Weights of a small transformer language model.
Size: 6 heads of 32, vocabulary 1024.
Architecture: LayerNorm before each block, learned positions, tied embeddings.
Each number is 500 + 25 x the weight over its row's rms, rounded and kept within 0 to 999. Layers, rows and columns count from 0. Numbers have three digits each. The size before them is the row's rms in percent of the matrix's.

# down: layer 4 MLP down (transposed), 768x192, rms 0.339, rows 242-277, columns 0-191
# up: layer 4 MLP up, 768x192, rms 0.338, rows 243-278, columns 0-191
down242 091:488481525511500508462496472508441529540517528504473515497480552460482505478488457523525508456471549498480511491506529510459513521449515511507498476513498517471512472481497478543493490457507482472513487522524484496477467487467528514514509519464520475472508438487523454530484493492524506470550496529491483506533520522504489527497487494558471526539513467530514491500463476490507486531508508477500481521498517536527491518503543508534507556530472510524518524490520525469509486499482527491470475474486476486548532508536501500487481493513550552520512476533476486489502502534554499558
up243 109:459549505503478527466512542500517443501507533475500501550540465481493469463484501487504491537512497465492491497478529530485492488464488449506476503512505503457503513533543496481498506428460475502492505507479475437528511524487498498501465485522531556477528527497475546488532501514488538437524550473524507470491522514498504483502497535499528518542487489505473521484504533482498445458527509534504541464478530526491469499491509503498466487504530497491513511467506495505479494506493529469471492469545504493488491488507509470486494513523473520451466527529494517474530514480467466502
down243 107:526521494484481525463520485507494487489457511485529493496535508501529462457503474508482465550493496483515510515496517530469531432508518520527490493470515426480467481507461535516519481495541506502489509502529510469503513469505486510506531534484455500485480489551500463488459458475483513558474523515507534512516506494476524528531491527499496509508491485520515455484573497461545521500498480505483500514485491514506507511443445519486492488527520525511514501487472473494476480550514526494513494497469488527507488481498571529494450456520511533480520505543524522519505484515520506468
up244 092:479515504484516500504545542503502457482538451516495476474563520474504499496492491505498473497509542478463493477475480516531467536492506530540506476518502523427525496473447471509513507524508504498484513531468511469484512503480552492458533537509505581559495504523497548487524485498464529470519497502459487484522504510483490493513487506518510495513507497492478462514488478505437493491476520488507532496508573508504514497531462463471533513510517495529458509510498504491495502534484492512544523500449465481501509507531480503536485505501501517478528461522499534529502515467533473511
down244 087:481502439518476474531502516526486490518487549511500469531496538490499464461465497522473497501515476474503516516524523501482499504533481505480506456505541500523550473481513543498466511465494511461493483477523491530527513474506508498555485500494527432506499500536430482461449472486508520528488512492504521482474523501515499523502551498487513486482536493524516497566523506532537474493526505461499513491494536514442524441487462536506505455472530494480542525530498493492523492494492480479527513493529495504488513498480465471460480520496491507484508489510451498504518492499516548454
up245 111:496516496512529532469498513521496485497489482481454514526499480465500507516459510494567486473500491487497467516514500497532490506544445457522494527466493511541481507560505495509520488486415537539515510527512524501497510498502537489476477496507545453504530479477498481479486499523484491486536480461441516465470492464525497527474512499530530479491511552500497485513484462538449512469513448517496507490486499513510518497516498437484482504483523496542523493528477507491526489475519505475509498518508480530477522464444473489482517457501507514480528455541514530541493487482502532501
down245 087:509492452526508517490482488480513526461486523500526543460517509470485539507517531502486481470519506524523497505512530498455494516521527507458529487525488485496478491451517472460473553497487464486548496465509517535475492509509508504527496526503478505534491484515586518473523499510508485480494519483512515527512497543460523482527476497492515511507529511483542499500513493434530502543513513476491539497485506471510534481506517513545502528451529485427488509519483491512519462524523445505478468521499487462507506496474475503500492494483480480469427476537537520482524481462520516508
up246 111:501473488476502499479543509498517511462502433483507492501541537482517517513467487533507505501472507496501497530486489475519477456510494499517460529523512479493514471508540506482464512495488525469454478530521512528517499511514447499512499498540474527505522489528475510482523513472505485506442468465511495531494539525526451477592504480485473526490489479512501451529520527482539449513534486473500498504496538493480501506488525482485529476569533516470526455536501482522499502482488515498503510503492441526460508451524445516514503523494479521523524541494505500504502530474501518489
down246 103:490541486524505521474508475503520524476507509519492445503484505530511578478458531510505469518509516524491478468467465505510512481461494505477515470508498496512481503502534509518497482488493510509483505518485554505503529493508499483555503547476515517469465474498513499507500509489516533489489552552480471509542496500493477502503500506494526485532527527461536483530467473521524522479519490515550468504480506514463467481463518482460498486532530489517474545510505479495522563443483528492531512521535457437559489498506487484548507516515497480511477542486443513498513504538492478487
up247 102:488505514475510446518504482484543482512536539521496492524537499539495533510521493476468513534478464470507471515552524491519504531509454488449540500508517520511477497496501566509485521506480520475518498493510489541514516492485518467520536478527484493526550513485483502487528518488496517486455537521464474498529503494469526467504496499518431512498469513500466528500474509507493501546453495489467462474441510540477538495494513494492487484498486511522529471455517435485537473538509523513488458517484490525470498499478494550511521496500525493490498480531497519507521503537544529451
down247 109:509478534448510477532483499534450523546463505560488543506513499502484533497509475529522498534500471491478533538532506486530566477492538517533476455430514530477481485503512508457508488483504502501502475479512492557500523482487495491515498463481521508575502509503547543492516499508520496484512487522481454477481491465481499509439489492449519458496527504537515465496496470478486487512515490487468471511503472472498494524493494519519488475532485511519478501524501496488519511564517485494479505529494527489541482502555494537484504459502543493481481495506487504506479519466480512482
up248 100:467520474500500504522510512462461488493503535523494435512491473490500557512486483481512552517516514478494514513510468483482497473512455451495513485474462443478475522502480493501452520512508487502528493467514461493478512480471523536495524500495501517484555489546438513530507520456544490541502498499524493469481517508526500539517453495530559492515525450523494495508501476497517513463490484518526492495498506471535483487518506532492485503518503461498462503496456522498504477515509485491504521545507452534482515506480483458482517482489510501524460512480509548527511502496465441562
down248 101:501498507498495494520523532475510469476492488541438509514485452538473498503485484529486497493474498442443460484466478530505514528532456488512528525477551515517515521488486469475491468492442470514495516492498509495524509492509542532522554529519501496500446484461498515491507512493487473529489469493491493515499513480500489491523520492493494484501530522538480471481519428490489500483476489470528453516501503511533506514517495500434508477515468431511509507545499507494513486519461553476479483511535470517469487430502511509510504447516497522546484495481477514498499474486478479478
up249 100:466480497535524505475487531533514531516486472472489497529479505517505468502528513551555530521494445493521519497511499475537519526467506510475484476501535469497516535462476493514518527512518531514521496481481528465512481489503515519471477498477490550559524484489541519499484507542487510487482507458485513477499525468503482535491498524510489498483494486464503480530530471452469505459490530476466497483493476543492465494491486483467496439502481473496526527519521449500513476491496607504499509520455535459500464528504508476513550508490508531468490499515473497470504530511500515501
down249 106:475549481499513541488505493493523499509512485505501532510525480575489493520470471518504562506501503525510487508514482514501446485515532467468499552510504485514516477531491460519534507501529455521519482527490464515501518512495518515508489489539509493513469514515485490506482469502504476501500501546513537449530535447528482553468508519525470549506486475465517471477476475508536507493502551478515502451496503492487534495482530498460486507546458492488494493463481450498439499473526455516518540473475496528473528486560482497489484485498490537499549473481492508507496524526495496503
up250 098:550484489472476454495532489552485501526508478550497463501556499487523440533530480483505504444456511525501482537465497479491547534499437506511491511489530489525511495477488467503483505521490523517501499503507511509514514478522517522490477489530488507472544510499541482479487500512488526486506533437498519511517542469492497499544496451505503520492470528509507465489458520540471453528518517525508510512462516460558472523492456458537459490512508503540510465489539510499507493528474516498534502479498501496498484493462492473502507476493483487496486484507453535507547460493508488483
down250 104:503455486544510484465497510491491474487501537465486529509485419494478488521466484476537475515509488528504527517481529561511513524494501505515512495504522499497500472496510481512529491502491475495487501493501457496532516501495523485480491537513543497479510490554473516496528547493547528464488516526497510501472513494547505483510489526488458472471526494513492481532500504543499504497528539491456512516505465533496512506496520513459503498433532563555527490475523475460528461486461526505487484513512489498538476535494483475515493463538432506453473530459512492495510497527529472510
up251 090:507490454488515477485485489484492501512515496459483518479493513540541504469473470513512502505530465466515495466487501520485512494532520426479452513469467494457504481514477493526545533486456579487481537469481494477501520528489507499484485487493516548478499495465503517468508507494495508504516530537495510534517465491584510509523495454548509500447495521487506497494492499519479527496487508539501541570508491479508533519515509485503477504498491496510530525496526447515527496510476517498529493466465511468499450520447489500479545524497479515502469468496529508507520461529523490509
down251 084:510514504532457543499509499539464533447499494498514521494448472546492527505516544468485521444483486540509461484501495461513499513494505454511497491463540520506498537540533492518512512469510444537525486521483488505503518494531490457472523475509506435451531541541511503520446518485537471466510513525518517475475471447476499470495486522477480513497484526480488469504508532469543500516515566489495446476493490504500500478474507504542465488514504515489511537467500485505492516511531521536492495509501477528464509519485477513497492519471475523485479513508528528494493512540499502517
up252 102:512500504522468486486415493494508506479507525473462518471517494482544558504492496480508508461538487446507504489477514550548505512492538486503493524506504523534513531522510499504480482500469498518515477470472499517478525529499526499504447481501512519480467482517481477490503511531531498510517505491503506520518472479512474476506531471472515475436494475497544526480502506545546507517538535507466469490507513530527491509492483519532506493502507509533447519495507496530536472507525530531507499522465538553468528493508465459527480467477523525477508485470471494518526520450576502485
down252 113:474492511531519469486535509463464495511517475471512478479506502513496545509541445483528498490481494506462433557540499485440517507508483470471480496572494489479451534495482491484516515484493488485472540498486488490506517524509462535498471506526509490496491510528456482517486513534512523506503504475539445475494527524498531559478510485474502473489489545485514541529470498462519526493505498485497492486488443505496470479486517495504503512509519489525485471483465502516459499457522544478511472544473487507476521561435497526497497503503515478473455505528500500480513476500501480489
up253 088:550499497494478482483481510485459550541470462510477541565498511476525442525510487540486558512486508495459506519498458521506492485511502466517484484505528474520497515504490551469501482499542514504455477490516487497521522522512521503475455508503461471496481487530476476494464541528491518506516488427479537514488513535547495497493500503493488473495508507479529510509550479524523500476547497486454534511521483472494541517490533485494477523517516528523491515504485510534446523480470500521508501455465517472455502481481472488482535476475485497499497500488530522520502541478479450481
down253 074:533491490498511513511525512499520484472461479506506483474495513514530509475512532482511507500515481487556476508525518491514510521488502518491531491491511504468482474482497480486513459454482503515499497511499532527485504508494453491515547492517510455493478526537466523482485480475512481525498496481508481510489496463437484510525512508491522487487509496524487461523509558540467463569508471475463483547478529517494498513492501525506486520501458480490548459475498450500475483473492488563541445480540514533482497454475475515523519451515490517529531480423479497499507497542483534454
up254 107:454521493514506506531540478517525491515496508561498474496496486463521528508487496455494463517491511475563463462509453509464524511528498506479516541451518473472495495483530488498497469475448520514513493512507527501463513483534463523496515460534463480511500512558517516502484522494520447566503481469439560483478509501504482482522502476450514512488516538486535501507514515503502486497489537490487495515536535490491519479535521496501534506523473492513509481469493499491507480486506494513473528514530503465515425505491550490499505494515530508459554509509503511514482505515514542471
down254 094:487519550527477506478478485565515547501486494472523532442534525526532483465510509525471506529508509466521514478525526524518499514473515487512506470490477491491502497472510518501561529433468475482513505468517518495486474491508491474511541483475503495505505491493522528500483522518486520503493517499507520486532532506500506469480516474504498463435455494474484502520485484504497492511483507516516507527495481483512539526484497519550554501488517470486487475499496487454528511485419540510499500480542490508484519504491501556511517467467481488537521463523519456461504502436539499449
up255 096:503534511532484418474488485492484465576481489491464502498519488506521487507515528501524504526509509515483501499496511511530487497459486530525478509502481491481530518490494547489477513510515519502487528505518501447490508487406554491475493462499490503509495459483503540462508516515497504472489496485490536437530530509518488520456530523486493531476460467513489497467517525482496467521489504508510523515497479511529462465515491492461485564512522537475520519511559512482528479501488465510494497487513483496447470487516536504521513477505502494524516528535499469547555502476502507464
down255 091:463539491471546474513473473516511517509481472476498524532478511507472512500513501504507474516524511503471532554480515465483521465487500499555535489478526542522517543501505471539527521496477500521511538498507496494455539519483480492493495499517482523490505531484486522524519493537491486532474556481494530497526464461495536491496456552505546497483493450487528477471464479498458469464536476540537514509515485506499507525510481486542459463490517469520513501502502489503527503530536486520518508492447518498521482513518534490469476524507493516533462510491467473473424491490499446507
up256 106:531472515476478529482483532497495533510501479505496501498462474474500474477519473490516510503514531544530520482487513518469504490517511517500498481550500473534463500523540441520498523483524517465498514508497482450502493468534444512486478521506469500526466492484456541506531482518489495469520519473503498476468501454486493479514462464469509472501532483505489466502494499516498490519475474496501496524486528475510514456484508536498521492496544504482510479584519535466482469498494463471534520456503474537497520504424522446506522542518495501508551523501473500535448483482482516526
down256 098:508482485510473527504526491516517471479521514519468520501498485529520507509492501481511470525491460496510518509527530479483500507516492508474505501455546467479527498507491517497552502514477537488499464509518491490490498508480498506520517476502469547488446465490484504498503515472522477523561509519514532561505488550543495500534501444506468487533483518520527474515471463472549497503506503518468470437502483495514533526522482533505460539472502526515477466483459521563497476502520540486498468540506488491511485541528514481505465534476463488492485527554502474471466529545525521541
up257 095:473416507485523491483531503504529513545507458504482476487479529540478510478450504452474466521542505484523501473473492516504468489526522470506503488474496489516521528518519521481473464507505498515468458525536505497488479511531514515487514487517518475606509509465449491466491515495525481516521491517462512516497496486523489531518491534544489512512516492476507509484529501563493510486506491541484475543475468477495520526477496547541523470511520502458510490462511506442480506529463513530513461500513488523502483502467511475525489476529490519482503480514466494492462465484488510485
down257 090:527544494550526529486478483489446462507488515492538524523475463537489478497518512510445508484494481501483496536556520490477519496461507484523505515488502498494496529495477528528475499486499495527497493497518509545478546545456500497484515478527500492490485482496561496516497494491503487514499495498521518496469496546506464550496533481524440563485506492576502465454475518417498505511497547486500493506508485509501473521494495501490512527496508520509480494505490510502451502491481495478471516505520498497512478516542517460481495455514481524515538477489540509509519566534523528459
up258 097:488486459530538496508539503530482509538538496517489506485507486488473483554467505487488508511487555502501501522510513505526487519509509520463473501549459501508457487518502471504450533507523469515514502499503498533488515516487538469445473521473498552541441481518533490484524490481515545483510500462483469470506481490485462512472500489484509505501532540510499492511546565491517506481471535512484485514543445497524511463472532523559533495463521443485548529512480498484482484490508509538481556489513500507467467501478500520498476441486479494510509510517495472494500503499481505478
down258 089:502468478498495525479534510464471490528453513527491496488481513522528539482493483516511479505548549483513527461517441493523486515454528475520470497494486505521519492514500482525512481479533540509433505462515476495488496532469470529512492497494506548528502508494450560524528534463475520469505463473516521496453514561510515542518537454488488499518509494462551498462469528487496507500505539540461484511503523545493467495509511536467516533508444476499454483462494540489490501514497523498477505493517503502490512510498492506495516503511503499501501529523457465502539526531502507524
up259 105:531545459533459491490537543550468503518528507494530521471514503476485497522458513490475511530502488524503505462490460488495496518515458525511491427502479511486535458513478535509473517484530475472493511493487523529479510485499501455505467523551466494503507512482447515476507487498467528513515484508518546508494508521492475514501519517517500504525515517491471501473516486484505531462509530493486434462472464513491461525492476486487472509529507509484492486430504468498541498498473505497521476555503552498472531519507488436502491541506502484495496477502533479503533546508521557507
down259 107:513500533495511553493532501558500509518480487532527484484524531476525476463498474465503515528513510537519517490482498525505477529490484515524497469481509507516517476482455495502492488514483465516514497453461497500531499534478489577511484496477511494522511500490505542511497500478457478496486502497451436518488554487473503472555473508515509468537485480526493481495531477508474518508484506490442506472524520508515503540484463482516482498561488528507517470519519464505476523524437514506499504485489493485488496532516477473497472542482563516457513569539459486496511492488502494529
up260 115:447538478484458487502487489493481469500500489494505489432497515475524521468471482494521476537513515558505480548534504467485523466519489480504546469498463497482435539482502492496499547511484495493501467528513507486524504498508528537466474517468531490523515530492491470462491526507530524479500509441497466520517488437511495502493482516475484477526504491464492523485478534528479554542524499543476475463503510446512506472496523493508477521487497501509507544538444464544505494489498506492521475498504520507470487475464504475511457505474467520477523533505485532509501497536472495511
down260 112:449439475503517509531472468481508478490474498517518517473501595474493479477508505504535476517499480525490491490524484525506504475518493497486511514502493495541465500501479447500479557477501493476530476498513472522518500480501539512501504492482513518510492494483544480484459543474492496496512528475505448541522468479468508491499553470494492470524499471511540551484490513533512515547473508544520495486517537504546527449490486450539444503504490488554513521528494508534518482472504466518505510526518467499488507531452485489470486453492510496490497511519458495504499496472462512508
up261 105:544507505525497471541512512472528489466488483489466521490508473435550468514486545509558494497484493552464551500477499504523479458471480515484499482492482472539502494532527536489476498495545501509468497520455500490521508479469505533476483499439502494529505479470462508528516519533510534504462471518539502492536504481494461489525537517485499506479514518480482438493501504495524503499516477532483457465503518440482476473516517455536503497495544533499486535508512524515494501487507524474499548456500505483527518493501507473481474547483490516526513520515496531551483500489532480492
down261 127:472475487515460489488454449500497469515534462471474505443491484448519501528507527456507471495495500488504525456490503469523461463474455452489497481516470484484499491525493521493499521506509515494514500524487515543560549528465496518512510506467492522483480484506532484489490482495521509504491523483497526520481475469483519472543546497474504510521504560476525483465506537503495513547507463505507463495532527509489518537495543485499479481502516499492548505536499530468492489493526503487536498513511522434485445484514513479519505539508538554520494480527498510493528476479498439474
up262 100:468507497532529513530494501487491484518514512471478494493515512514503548523494514447491480472479509476494492523505519516513517500487511525510468523509503482476520541517523517479518492502472506460471477532531517509488510538558511499458486462498508500508491513509514520511486521514536504498469491508455498497464549492506485495500549461506520527487556507511495550469569521484541466501483485525487496502553424508484506490467523487458498488534444503507486482506488481545487477523489504553484485503487528522515466520465537449521451533515484563501452464503495501500486488496457474515
down262 102:469484503480495482499437491495493472501532492490466488467500480460533514513452518509509437473509504507496512490535521461465499478458520500532528496492504462465501498493519501523478538469476516460472496541481535528519497515502477475451521490526524503496486512483478531532552503478522439483495502479517496502492541481462503512445493464470523495480523525557460477492513468459537497476519488573520468560523505510561489458473531483499494542495496501465502509505498499509531529490497518538510518496520491500504525528552527503480497486486503506516503505526507495507517486512453507507
up263 087:501512563471479494517507471473504475502458501501516506533506539476529508528472480543477481499485499474556470464516530463506492522554499490503518497475485531507490492542507552530502468477502531516501484513467507510484523488467516474507547501467460489518525510467517492503520499478484523475493508520530477488458560537518494496511512480474524509517524467509532489531448504459495460456541515538499517492495490522455482519460493486479533530445502497531498533503473494481507492498508466527457444511472466499536508488511450517460487506477481501526481522508471507455461509495507479512
down263 084:515457524519483522496502488524486524475501505492496465463478469515448519463519535486463455479499499527469508507484508474475497525481505500471498491554560496448476504513501520483505537527523474481544495517522497528510470468496514493493495494538496486502481469515499468500512495490554488496457509540522551509530486536480518505498484548479516501506420497540468493508526497523489507470522490494496471499510540498569537516533514454475488497507481538497541483498485510488486532507536520461534498458488502445464473467466504536525477482482485495474471509507478484483520513537520482523
up264 090:502492515512457484517539467466491497516485492503494528495527519486491500479486473485513493501492573527494470499506524494502534533522481503492495539543484536516497478465471516475537477458517513481506472502486542497500522516496493565462512550450483545462526509534514538499543478452516506493491495509489508530520512506561523505552477461486494494473487500481516506473484495468473500504522521504505528478506537445531469535496499505505521550520494452492486489494484521523545499494514485505488490509452501504520480513509464491469456495517542510505464462480510533468535513537499489433
down264 089:493490493526481473523467501521480507515516485524494515478509476534489552476493492492501513540498478501481471511490478468479529480487515488442490492511512515474517504478466483480532518475526509461487517514511446525484506469508474487554479506493461425491526496470512547502482517486477513524538494469485484492569472500484503498484495507492512494485526495503522532410501525523482486562474448498478480495520490538493532511539527491489505494483496482472458487516528528500540489517545489539525529555530524509465541468534489464501474512484501483529518493464482510490479529504511468485
up265 096:505508494487503546482495531542503473483480510519478508439513489496503509528548467508509500465545483508491532505527472543538540483513465494500503516479468489504525482495473527561519540488481545497445542532509509514469489462524494462530460506520451472516535476508492519456515508543513504475514492480489524483465540542530485484528490502517495528511486523508489449520514469531458461504462475465482500497478521519519519516526515526470466503470518489538492469479505485495521502474468533455509488507512434501497516524505517495512525499458494491542472491498496498549530498520517490495
down265 098:481501501523556498519474459487531526495466528453537563471514481529521536479472517477526479560469503526493512488474501505477537452485522530520482467489474498484483511479528498445524502544489511509505451506478459453491560524478473479472556481564524524491487507488500474508494457479508529474485566481524504512519477450523486520489513496468530484471523502480459537481525465512510541499501455502511485506488490515506487478482470475512506495517497503511506481489443495482473483528510485516512511488508492477502489517507464516514478527490492492493519484452529512477479484479495491494
up266 108:467485475478476498512463508482508511474468505505478535535540496466483554504517517465482509531482532481536508452511503495463495476466501492522451525483531442525509524478498515478503462488455539526483497475487523467500516437505542483481472483492480484489544488475513553533515472503533483541541486511461493495523498529495483511535502509519513512465490520497479501558501488508509534503502469517467508452466442513475497464499481488449522486496497512554475471490505520492552482513472508511459489487525497475453516521500527471500486514501491493515520495526468529531463511488496474508
down266 105:432521560506487439487480511511523456480500481453540494531503533499548504481511448498560505485487514516519467464500537559441457497510522466543507488501487481527517512505456479455495482511474496495510517497517504485503519497504474517518487528507503497542492515489509527520498539514470487524499513471506520498500493458487539539559555529504507487514496510509502501506502539503508487518486483459498503530518489505470498488502467464540500531519509481500478500525495492526532479498497518505528550459487512518493494475515513497506431487442477524512495454506479492519448516489502493484
up267 087:481511487502519508517515450469468499499535488507477490515492502489517524494523489511503547468493483500520483521496492465518497500532540509505503491488517508521475478494455542466501508462514510508560509491513477517505481469508494554510474517494523539513498500529502486559514504492517550487479521518469525492505533475549513512507495506513522550532501499489530508441533482483475489487495544467458484498494464494545473504489547552502487494483526545505508522519485465457542463544538523468497484545475487510476497498496510459515499487492533496521523475500497477535545532447451441470
down267 088:534485504535476495555508509483508468536548531496487492449517501527487507483477497526514530469504518491472514486471488534487536457506468445488473532487519553507511481475476473576506506532449544510525498487542513497488518498518511480495495515579493445502543463503441492502502470518475546515455517486505516509468495508495523516528509522492522521540478485480525492527542512495539507525511527456500502476506537486490538500492516530447512483524490509530495494487486489490483527513522535512507489529502506500493514440490509520512493539468462498497518504516503510505463476515493520521
up268 093:497490516560517497506533545454522479504467472472527526454497527473486455518486512489445482518527499549544479525505480518511525491487482468483499523506486473502518531525507524436457491496457472495526534514523509515522522492482484508486478492509478475492494489475459482519500495502486493520551505500540466538443489517509499478490477556492468530536490523501476492458551496515521485509486509472438481496492500521481498477486511507500488453498486532520520532479520453479505487525550520495524541504518490495503519498485505494472476494494521488535481534432539505494502541521534507476
down268 101:467469516531488503545490502497499530456486474434484543513495482529503483480482542502484517531544542517559559514485494490519454502504504502470514485477501479539550500470469509522490517509482533473496514495528539496544457478499507532554498505492519492455497539473501524516484501515535516504479509484497506471480545487536477521538520506521525511467512494479521539522482519498464505512480510527523482490494467506526512493482531472494461521562505539517514489505492488495502438474518508497503532514485498488479518536505476476465512479508518478542543513456454487457477485531499517486
up269 089:506472486480509460520554513516496510520512505496511539506524463537527512509508505486517538485538514525525502518521519539491491486471486537510557532488506489473506533483520520486482526485516478476478501479540472490447492476491503445514462510490514491555479441510465502449522514468521510528535503476484494468497477545455504505505503480512484513514475432500470485446528502500494467519502491522478516496488505498467493509480516473498475451455516497493476543501466530525505545488518504496471430552497470489485455481480514490519452529524537486533496520478508502524491498512486508474
down269 096:474466526467492471533450501495468485503534522508497499494483496516535526455514472509489487507492522503472501466502527474520494489523497531539438527504491474495504510518505490473491459515487534490531479522523484511471492503521466488477509458534518526514517537519505506518529481493503485487495503529519541529433484552475500504577551475470537509497505542518552523512564493516489512477468507495438492532509501540499544514492451504491492503509447505498516461479494512516534511513459497504552488486536492500497513508469503535517497500544490491524465481523534480483513466516479498491
up270 099:485508480486504504517499502535508497562540465487489424474481487499486516447555459482489502528500500501502485461489525482518539510473489484523494501514476473494523516529526537487479519455486483497507485501511480499480494500478517496492491554444529494497492512529508496509509492476467503515555477500510481528475548483505468526495494501554539517495481490481515503508490465511541475537506490535534484514537494481494498508489530553536525497511537507508502485445519499531522495444523495492516484530517530464504479487466521463417497487495474510485483481483502510494510505420534525498
down270 110:530501524506492527520469510488521502458506523516505517481554489501491508500489502531524472498515484519507500522486515502526540478526531514467543460527510501494505555517484492501517519549465529509515518488476540499501517480480497472512478480511491511501476472451472523537539519481481459498507548557493493457517490467463524512479486499481490450491502502551494465485501461497503517514446491501510504529519484505504536496544498481538473520475458514524535536530490483477502529480535486549486508510525510522528529491550493487474461493443485502536500510520488502539549518486547511436
up271 100:492509491510467503529517504503489452528491472542506431551489506483506502483501520494500509531510478517522513520492504511471490466508483512503493487507524487513507529474527453435508517481504493509505503516498527482510521496480487527518469502486469502527524498467489532471459523542517474528461503537512506464550461457530456499530550518533509511486518476504504493530507526487479505535541510534554495491465475555543494513455494509509497475519444465482470509485516444488510454525498494516478514477475458530510517502500517472518505472510485484491511533544530470548500507441476499515
down271 103:476504500481452497513473495483512456500517462519513469499483539519450513520493454493492474450500541512528506471543455528511497456504487525511467467527490484510530476477462497512503478477527487490513504514470470486512488533515506463505494490517534559451519526441466517503487526506497520512487545465518499551477483521496466525515522506499491501520569510526472526525464498538545516479502489468459532502493509482470512518500513524519519471508504521524531514524490493520483523488506518491523459532495536518469510485490462441501487477515487453507470497509486498512498477450454539506
up272 098:488486501506504468468529536458530503461518522496529489460504512508467546498493514487512478515473437522502478530477510500498529506510517509468505485553527477481464510528487532540532457480549537488479541479523465419522538496498503531513505481508514441514544447504528510517467489461487527519508508465548516494506534466532505511521537525509516503516518520475498534516502545517515481522535462475484491507509478478508513495494550452527521459469513515486485501473495503497466504485476516482537483520469538493486501477477536501490499499536502517487498519517516508477501531448506496513
down272 087:546469480507526511500495506467481493543519520499465517498498531497475490502513479495530502465481498526474543515530520467474482498499501527505490490479473520519458479493549544465514502507510482523491444468494476512479496491497545492491462486512513523514517515548569487528497478491465478491476529473490571467534493464507529522493490531494528501471515513484514485491446488484514530480473498509484494475493516521491424492498478462487555534495496528493538507500514540468531505474511450468545490522490536470485526548477502542467521526473481526500519515524521460502507511486482481516
up273 099:508492532478505500513541557497524496495536455472522484482506458520543528526482511493491463485495519504482470490500513526529501471493539527528572503525500527484505508511491494530477483504498536515566513472505474485491456491517536473480518487483495501498544493473510538445476532497506503508501511547446530499460501485472443533519477497512469516510493503487504484489466479483503456570526530496471515501492458539507467530486537491495492513481535486467532516509491444515525475512507513495489495488494514505471512516485514482494485519502526446541470537503495502532485466479505440495
down273 105:510482521455500509491471482482457510492523445519532540497499549484460537483527525495472464501497486497463523575470523507516509483521536461509406447496515510478520518483459521501520523479513513479529460522509467481497499468515521482501487460521489511518503499470511532466495460493502446507535497464526518449486497504499535495498534518527513505514474491514483486505526509504469482507479505528507496491470499512492531507523517482541510524480541491461504490526496510530506468566499501484485524522467499454504492493535537540505454489538493506504477542481478522486483493503530495502
up274 106:531516516455475523514495481479480485517517504519514486487498463497498523484508503503535497507474483482519524462535528552498459479576495486534463509527482511511449510495524496506512554474547476506498503478461472532453445469484486498488494472529521530507528522523446509453497493497489492459491510505522510520473449518486507505476470489494485504478500511493542524456521500535529471517511509501516502494477490537453513505474464512523485508495494521538468507514495462455468488459532489520508521451451487511513489478512464531516497562528542501466508456491476507489507513489516528487
down274 100:519488455482496520474536519453527510519508527497504501540498502418492502541491536512524493535441480522475507503507484484496502469484493502504532445486506501495494506521465528512530531500470492484511503551487501475514543503498519491500473498407484442502487482494514498493450463496516496510505486545498515480533495471551520490481487509521483510520476507521536523522539516496503496485501470556496488495494449517462483524527523498485515480468483466512501474467466515514525531499480491471478490497475544531497488478497506518531496513484530558510438487505515461534483483476474501516
up275 109:462556460484527491479520556462494466484515514505488517506487527525503463481498516490503530499513503461488493481540497490512511534465514491451481479512526485495533507510499500499534491478497542502490459524496497444427509474477478528503491497469498516509481457498497464474522526542481488505476509498525466492476530505505518500545482503490504498473522494502490553504525518488501532522474521486525545498487510513523552528523570522516476514495528524532532479488452484479502480477510496505489511490473546522495501507432521494490560500446497448498510498484519491476559483496544509514
down275 110:491484437463499526539493488469495578509521494486457506509423476484473486508492534561496487505478486557474518537508487527453510534504473465462513486508491504482532521511524524470528483541514490510474510502484487491520592530538527494538484473502487524500492520494496541496459469507554503538515528529550508468512520518534491496471506474521475478468467503500518462496485500486504507477504553546531492497465503504498508475482482498512520497477497477506508490499553473532510505469541497507462484491493509515492497510529500523478514519516511500501489507496478490528463520505514506500
up276 082:574502559484563435474474569463518467499437515472475495519493488504486513521484501528510487509522519505511519519525485466452464512490483541486513517528498513474452481462469512461481517520540488498455497518527486514503493495503477505505521496485467516521533504509523487486502526520478536523466490511490479509505509488530510523534489462527520475526466503481454440482499528507489497475477482522492467494488471529532529502505518474507482516502525486495520498485505483507468502511483436455540479492461505526527513488508448482477497486532524486530479526502485508518507518506464513469
down276 091:447450477518530520552530472505506559511525504498506474471463511490509456499532524521511532528497529497462464551531489520499520513535484523543462515479492497513507496513542509516481480485495481497550505472458500494495498492500474483560481501477495464511501486500467495491522487524521472491509518526511485493537460477524472513489495524454523514473541486480489527502522484491516501510448477531482496513505525515486490461463516505485539460474522475524465500500466477459524539485541547542515476500535462486458510486479499500510508535440513533535470502519521488460519487494502507515
up277 107:497494470490519531486492531493521537523485486484481456466531537527474549476519487492518514497510488493508456512497540488516518459475484500484556488533459478475509498544487495501473500500492455515516501509491460484469513481521513489530472465475510491537465496491515464502460483494476479479501537456526473514494483504516472486500498543498534505541475487507491456514504513508522476454534484533526478497475465506511546512448477484539487504495518510497509475489549475557531523511568522523491493557512541485480496490494468449516461540531510477480508490468507505532505541498530470511
down277 105:523499504479494488463503535487463515472512523477498543535496493502513453499468493488505541476532483504531514510535454517510474475534488527518482523477548560532513470501502526520489459486508513482482498506475520475519508505531548461488509486517463454492470471533451502479557479525533513520476516480528510490487493437505484498499483510485517506506497520482487486463487494554438490498523488492497496518515462494462463500474522505430471470511528499470449505495496534492505494475490546451513534516509469478477518483509480502483531442524526525495489530501479480485536508519506494476
up278 099:499498462506485471495489490541499501494462489480483470500469474520477464520542507508502515473496504509514477508510502529472505540498513495474527484511512516492519532468477483469462500484493507510471518490497506465517544518521537519494432518451561456493479489479482523536485509554584507531526524480499507476488505518503506500515556467506496517459465485500483497530540532541499465539448516480488469522447501467473484518502481500512492481503523453517497499508483497524502546454516509481479520501441542542527485529481498493482505511533514497483507504533519507456499513532522474527